{
  "n_kv_head": 7,
  "activation": "swiglu",
  "norm": "layernorm",
  "norm_place": "pre",
  "qk_norm": true,
  "bias": "none",
  "tie_embeddings": "early",
  "extras": ["some layers without attention", "local attention windows", "gated attention", "exclusive self-attention", "value residuals", "hashed n-gram embeddings", "short convolutions", "an embedding shortcut", "learned residual scales", "skips across layers", "capped logits"],
  "init_std_up": 0.0189,
  "lr": 0.00136,
  "beta1": 0.9,
  "weight_decay": 0.22,
  "warmup_steps": 247,
  "doc_mask": true
}
Each number is 500 + 25 x the weight over its row's rms, rounded and kept within 0 to 999. Layers, rows and columns count from 0. Numbers have three digits each. The size before them is the row's rms in percent of the matrix's.

# layer 3 MLP gate, 896x448, rms 0.0532, rows 473-506, columns 0-63
095:538515517524459517499478489508499499485452536530529482483511473524510571508462457463487507501480496493503557492507443506510519526513537526499477495509453536556500468498492511503511465511520533
101:514531476510523521497542457454474487526480489501483538530530509481520511506500508472503512523486474535520513523502474480491500495514526483543513513532504517504502501491486493529514516487518512
097:549492480509525497430484460485496470512477493499467523541463471503463460492493509479484484530488499488522509476477497545510494514526507482505508524519497539501514536509477474470470493509507528
103:525512491510498500489541491491486502488536446471516485503549520515501531474484482504505509465510469475515517521491515523460483478510503458484525495541513502509498524480483552544513493518554504
098:460509482512492508498486493511487496503516465490501592506467465485475491503507517531566475506517505503515492476498504498476492497466505507513513468520552513527487451490484527518534495465567494
095:476501450484599487473510501433488461472528524523469495518511522509485489518477500511503509519521515500525501490440509574542525505487522507546512505489486541525485494494467497497519503501557472
098:521506487484513521479503519487480469470483504532530511472501505480436507478534479530468499505439530510489527497496489505498550501521516483537500482479524496481524547512462490495497474467471558
098:491509492521545486519518510477501510474501493497478492508500526494483489543501524502506507534502551527462506478494489489467479509499490506507441478471546509528479484518512498506498512484550527
104:521501519501526451502501478546520505496520470489479474506538498503518484466491479522508528505469496508488519471493512482521483510493532494456507486541458514532479457491527442496493471533470499
101:500472538481502479493464471510526487502480505557470507477529512499510508489490459529497499504542518480526519490519494464442552501513487510492532492479528521519528468550521468531503493502509513
101:494518481494540487474498493468496465463440484474510493468524500511507480490529524486513507489489477495498472491524513469460524536480510530465405531476519506512491497503488482498568464516537499
097:497506492516490455510480493496519496549505534544474515472479511512465468513480502490541533486475551530481450484488452503517465496508474525479441509519550495486483512511556500447515491526526474
104:528507496529510483487484477455508500459501468504488530483448464494486540489476512510504461483469515471452449544521490523460493459474465435520502541503508495498498499482519506466502511504490513
098:511479494511510540497447486512497480529510491546548538491485487535514454494514481448466492500465529502494464503493528475497516476481529493532536537486534480494471510500545502528473516521483465
100:451495490526548521494474506484479467466509475466560563478470507547500514469482482468492504525475507489514433497489504475449508558509511534500508476492512473495507491522469497494509462517537485
102:500485505459473504476507455488478470509523443454513476513478472494468464517455531482486499484481523525471555467502452489502485481527505569504509462503484520508524500505501543509504505490492530
099:519505516520497477502513525523473502472441491453554504532492555508523534502527508508478513497508529474477529510504521504506525503509502484482502504495458511516524487479488488549506471485500490
102:498454461503546481536504517479490486510489467502471493496511482480503486498464540533514519509504504550513523466453477492498523488532466483492496503498504497477502519480506482489530483502484495
104:513512531522500493452489503538535503490510526548489522511532508497538512502514508521472503502513526532485516517502518490518496551494549494477524472491504495485437466503516454452524493492512485
103:534530500462534481443471494507510480510518509510495514491494472514513503477519507466506452481510469488497471498487523431480499480506526491522495491518469534518472507501529478493538512518470500
097:496492460468500499477521413528508451461475526517503514539464527482518474461496520494514532514508484509484485505529520527509490518502510483559471465503497504500519486506520510500515490468520475
095:523451514462525483524486504493446476479511513541498484516509527572491496506466481533505531469506498459509539505495484496534465472549486489450506495494474523502491454529471486533533502525484492
102:532491460486495482505485481464524519508489504502521490478525479500464490494464527535497519468472483500488521474515526488529484474532493510485532514501517491475551541515494492547504477485523536
097:528480427486517509497460484460487477544528482542524512509558499480474464482489494511508537480471490471516514483498477484514543500518521476519504504502502505469531473473514496516480503461504502
096:499475509487478519465494510485514495521556499491521539499495532483522514471472534462530488503514523490526472486481456493469473469491480520455468510500489499471525418479525483502467492476492484
100:520504488541516527484530495515475444468515477508487517501536478521516503523502491524534516498512510500529511463488474502486538519470552501502523494492506532471479499494477495472495507496482491
101:517496512506525481466499492459466525474496526499518470510492468516496510505511486468539470501515539521460538462512519501506533469550517499509519530526484509526489469513499526525514489501455454
101:506516501521530478462498532515494510487497504500528497511499497492522546508542530442490493512472532494492517491511498478484497497543487501519509469499552515486467568512529490468504481494419497
098:544481519512542493498488516512489518474560497510482470502496514487489501494470504465486476507481514507486504466498495518527511508513498521479491498472480451466506463528556525521516482555494506
102:483461484495499498510506489489495499489485519487529439484515527502525516527482515494477468541459497449476477500478488471514534537490446537522486478500559513502493529530547509467507478500543506
099:504510491509491498509500490485475514488471514535484476527474449482471475525485496522479463490524472487494521447509502477529497496496519521523503522466493494480495555505492559516517484446538509
096:508442459506517511472506460464505477481480517531512458516461555502499517490526478482482483497510484515500489459538549515475532489503508513507515505520470492507522482474471510514526495518543495
098:532496474509496539482474504515564487489509500531464525511488474459486531462510484461496474513504506505500535515529509566516502507527488504526455517480488494503489514433525513503529476524494469
103:483530482505495502525522503487468491494520521514527499518491488497483503505503478437477490493496536478516540462487531533533508461566500482529505517523499467483474531544501526512560502510521522
# layer 3 MLP up, 896x448, rms 0.0536, rows 473-505, columns 0-63
099:489490479494510482518528479498472519491494480498469497506493460503483474538521472521535495503542523478477506516490551513491551497487547476523490490473510528482510499461502486536501491537503467
103:471497487533519522509517503463448531519506510498538513460487494505434472516503482490479533498450509496546527555537521497502527486473492543495570508490509524538474476481497539485494503474483466
100:481512504531455492508518491467457528553489472506522533483476479486454498453518508492510521533479488494466464491523517532519518486496486443511565563493494474486470552451514526495475485501462453
101:492511491517491488505471513481476524490535539489498528516498498542517454487491496513474485463494453471516524440498502490488476471504515467492557478534444507471524493477509582494468483442478513
091:493412477533487533485454442461450466487511517509460538527521508457466478491501486477517515517556470525487479525531495482471505524468524482545442496457490489490477482481495495490491461503505469
102:507492510523520493513499513475515529503519495512484512516505512528453491506489496523498522542547592500473518483484494517554482518489493519513519548492499458492525486491472479527494496479465473
099:511504499448506509460528506533502489515503560522559487490500466513473524478517453532483492497504466506514469513458458520519529500536514540537510529539495511503505499479483478453504483500518498
100:460470501519548470504431546447508462502515515500440508533510529442494459526475495495511495480495515510466446498528509495494493516485473480532479536544500515487471472501487518507497534439517510
099:513494499550458540449474475522521494464509553540518519537444493485513486525503444507485498510493510510547481460499476487447529487524456497469501503481457500515469479510505504518457497477467545
098:501465492506497529501484498510507479499544489516504530486449451540504455549510511488502507494531548484541501505446530541515520548509482498520496493498500513502465506474485531530482529490511500
105:514506521500493538506549512534543518534487501538520487510515493515459470507432519520533540506514517493442508463509496471517465516476546450495511466475494487482505462505519525523481485525466445
096:508524506534502535485485497527461505501477516500477485495524506529468463495534509451525504528497512522509468496517479494468500472479502497494518519497523531506478523494488505495463542482541503
100:488513516496486546530496506513554503494480538485515470472500505495501446502458532508502490499472490538512515534487468533510440532489461496495517459462510513454479509531537494493514472494503485
094:516493476467528465504510504493486488524511481472483514535524464542482524477508530506469483509492536524494502524504480478505516499508470496510492532556469505501500511461497493464537526513509487
100:487514466492481515506516498491503499539500499506478484529481504511515485526519500448446518484476543538491504489499478488482541500473499516486518512505474499530457507499526515489513516468510503
095:471492485444525422530506536507507487428515496491513507462519487506452482489516503514540467507528524498452466492492525514509527524512489520487479467500506468488507517535444507487490482554485491
099:469493541472505505497476491486451485476552498482504512490465465472502504478514482529516519500458522486485473498487509467452447500492492508524506547547523532474471452526456497467516556517497523
099:530490522475488496496469476515451532512504479499513483483481486467525514498482468520503488509523463495522476534539499459466501516462467501504537485551455525449480473515541496507508486513544515
101:507499502472512504536472492543507522515528488476483496528513457493519518564465507575492460521468513469497498497522517503517525502466515488479509477483480540494478518511548499493479490497499529
105:528527532464507508487499541512510499476487471534497487490515491539518491482492507474521505476481512464491529512510498490494450522539502500501537481515495515466524501498492532517472493498446514
095:495466451517481502492483502463497455490516507508518468458488530458508455466516499497497527531521506476516469550488546507471532506460472510460504512494521521551495511483483544513479459477507505
096:474526520506489452491497481478469497512496467501534510449502484483515510528528490524491519507516559446496505511516523507515483464469453494522474539504453486522502503513496516509489543517470536
099:523532519519484496519515514536503505525502481504505531528476533512462474455478500500498482531533492458506523498488494480491482473498519497547555495511518497454505438480465470525497494519487484
097:497484514495529519482513511512512516499538474500498475508478544538488461533545490465515496506503518508535529474504577462481490513470528523502479512458516483501509495505530507476512532531461523
097:516507525500503510483495497503481516512514531498530514484446482518513498520507504456541521476480494520482475477495471487490472523514508453479485497538524536479489453498505511468493511485501454
102:482537499509527484515515485512555487474507482501436496470468482464513565510456499454537518521517516540512471510473479467504458500510475510512485488551545482468552472508507475497534491522492523
100:489496493496554504526478486468502508497474521512520488522507492506496504480513539490465515488498493520496465508467516479454469503467477502511507496512532566515503509497506528465498503451476455
098:526531501485461481512482503526533506476542493514514540458508468488495531553526511517540479513533474519498534522558488472495463521468511511507511489471508495530570481496517497522502509508459492
098:485494491518506481509519487536498499504480496437488507486507553494520498513528469496489525490483525496488493540526496511498534429469487491451510502481525459482469524489525496504511512496517493
106:483514488533512507500505460484510516453461485513491508525482510502518497500487477506489458470522485499483512503545521517541499494510463544468489526509506512437499501506518522509500468511535478
104:472505553494487536560511470546487506527498488532515483480499481496530453507463487553534519461509476461513511462474473472463518502498515515511512454443491487483483495482515482480484516510513486
098:453489529493502543505495487527518485475491501482549485507513470497496459501449486504479501524471531490500494464506518479494514494524507535475528466455578473495489520533565499486462520436550455
098:496466511503499485527505455515503509502526494512444524495504505530464507507531488521535538489469481518466496546467496432494523483577527467460503465481527509515517474489512492461538518470461458
# layer 3 MLP down (transposed), 896x448, rms 0.0515, rows 473-505, columns 0-63
098:534491530476486562494491509525525483464489506544509492474498526537545481495489512480467513544482497494492461475483488500518503503502513500529518443483497503519480478477477535505470483469494508
104:487515502500517516514501492525482532521502535544529532498481563541499540501484519489474569474500482534570510512508508512515504481494544497478471500496510462517543496517524532516511555471474536
102:453504514500512506550520507528512546508525552535469538460528520516502479493514505459489531498474521511525504507471545509505462513510535482518512488434530510506496470531492531569497507486540471
102:508481496490515448523468516476528533520472506508527505502505495517517503517502547498494506543513533570539472447493510496514505530494547536498500456495510476496487497517520464508490523468501537
092:495570533480541483524523516491551476518507538487530500466539498539486476514497524501499455493502495494484484526502459505489505515509506502519491503449514511523521509522475478470497508504496486
102:487525552505487515505547507492509512528522504522487497524506531484530515472525533479542575511477477555465505513490464528520480485502520512486482493452529483524527497560478517495506514511530538
101:445516527506495509492509521505515499522511492473498488481488468496519504500546513511500482519498479507539518524477481495449535503488494576481536521516496452496511519526513491503504524489503531
096:513535537455460526515512512568516525532489533529507464510520493504554484528520485504485517511435493485489521514509490497522520499505498504524547501474491485516450480496473531526526504509499505
100:518496477526519552465510499504500464474526515526559508520491507504508528454495469467504488533491508526492495509481507519448495457484461490520546491481490515512537497513510524500498502443517472
097:500462470445510486459477501454519493512492508503529514477519461538460494511492528463532503523555497482487489508499506477514470465518484529505505531479483492506521514495462513470501579519496493
105:494498515537487517511500484497492504516482513515493491537458478491506478472452463561449487496488530477479535493514489523483487501460534478478501534479453524477512533509472512486518485457508489
096:493509531517474495522545468522475511471488534464526502480493479551503498480462469551468426476469511546469517478497510522504510531507501441489500465486466469475492488457518513502488460478507496
101:419494520539523494484494538466511491518498487509520485477492520509469508508450523462498556532469510474552461515475470468477498503502495488501512510570499529474529472489518442481525483505505516
097:517477516463494519486533520502487484476507498508473509554465526524496450432549508515506516516478489546506498527504480492428487541489471528491508507473566481483507492476539503516545488489479468
097:515509478517478504497441517512537516496482521534468495543513501501494492487563489532529483484525509509492500497516487491535505478465492509506482468475483508526491490483502515531478499488486495
099:515479487480504513476449519533507486500490495503512508465470516489497523523535506475505513478488498495480486478519527495469488487480501534488511486498484505512482501539488479466507543508481503
100:519500526494522516486515514513525532461491475480498491482479492504520521548502530501514527461511434498516505478509489483477485532480488461502508461468509494491509521506547474457499492512516509
100:497516486465496503534488498454546512503521508434517464496499509457469480521507497517488462493522491487485465473543528480448480542480497527514529473503517508514516528511495448492495489544484481
100:520504475492515465527533487486458490485488481502543444552484471452471497516457509517516532449528513506468481467536499499435511470507465544491511514481503453483482534490525485512527487492501477
103:509504523485487515425492508499437487493482507499514511527500499504475499499498460486515513468484537493507468468473501488484475515532504507503489501496486516502525515518496491480485501479462497
095:482460503479540537461465503508480516501465502507530541507486462536526488516515499490491474479540496532500523479518523509477501460517516521519477504474502517520474516520518522501492508455505521
097:481502516465488522501501507500531523528543491474483493509493523496485483511518535500492488465515424537484490532525486492532500486538484439536502460511494525482470541474528494490525462503511495
101:539473476491520481473467498486496460479521521472507530463531522495534507530484540460538510530505511512471481537514509501519527515511480518470504496510502482511494507502501476469517495454536488
098:505549530522468512518534498461501468499503513502509534499564473547480494492485486533526499534496492529548513504471550511516491539517516503509501508521499494426516481497439493500499476443551498
097:454518478553489521520507512548478473502487509464495502520464554482501513484529493503532509495514491548491506524490466516501521537509516491445468504474463531447467508481469497498504470483488479
097:494530481603525486528506473515497492539488457509476492448454512501537475547523479542540454470515529527485498497518525498495479513530450465474504534551515510519514463541467505529447449523507478
102:518516529482530526506513501548528490497539503460535523469485489497503496515467493523499532475527495515483495505539489487491476514478514475502532495487516488467537489518467515470493473513504520
099:540479484499485536533501453501504510525476520488526481499487471506463533515479517518500495489457517483469469443522516509529496497514470501479537510554531485512484488526529502493501514485509511
100:465523486535531495496467520484508453459479500527518494518541515494507511490517456514498498507506451485536544483492491467513486543475485527460505530537499437472527491512439471523480496506495501
106:517509514514491496506491468493520508479495453502474547454505493513520500502471467483521461561534510521491501500513458556494508502537469450522497537474486521478491464485477444495539504479524497
102:473493516490489469495504522474489482511536500478516503474481457498499480533542514529497508504527461515521459493478481469490498536538533526520502501485521480507471504506506510505519517530483483
100:504538508565487499519492531500473531494502518474480496466496494518483486522551525514493473491472460483505519463492496496443517542460491511518544486489515518513477500508467527465478503511477524
099:528479490496520439480502508467477523519494493512486537466510510499512488452503557473488486494500516526535477527507555502527524490481495473455491485504503516491504483502444496512420512508486489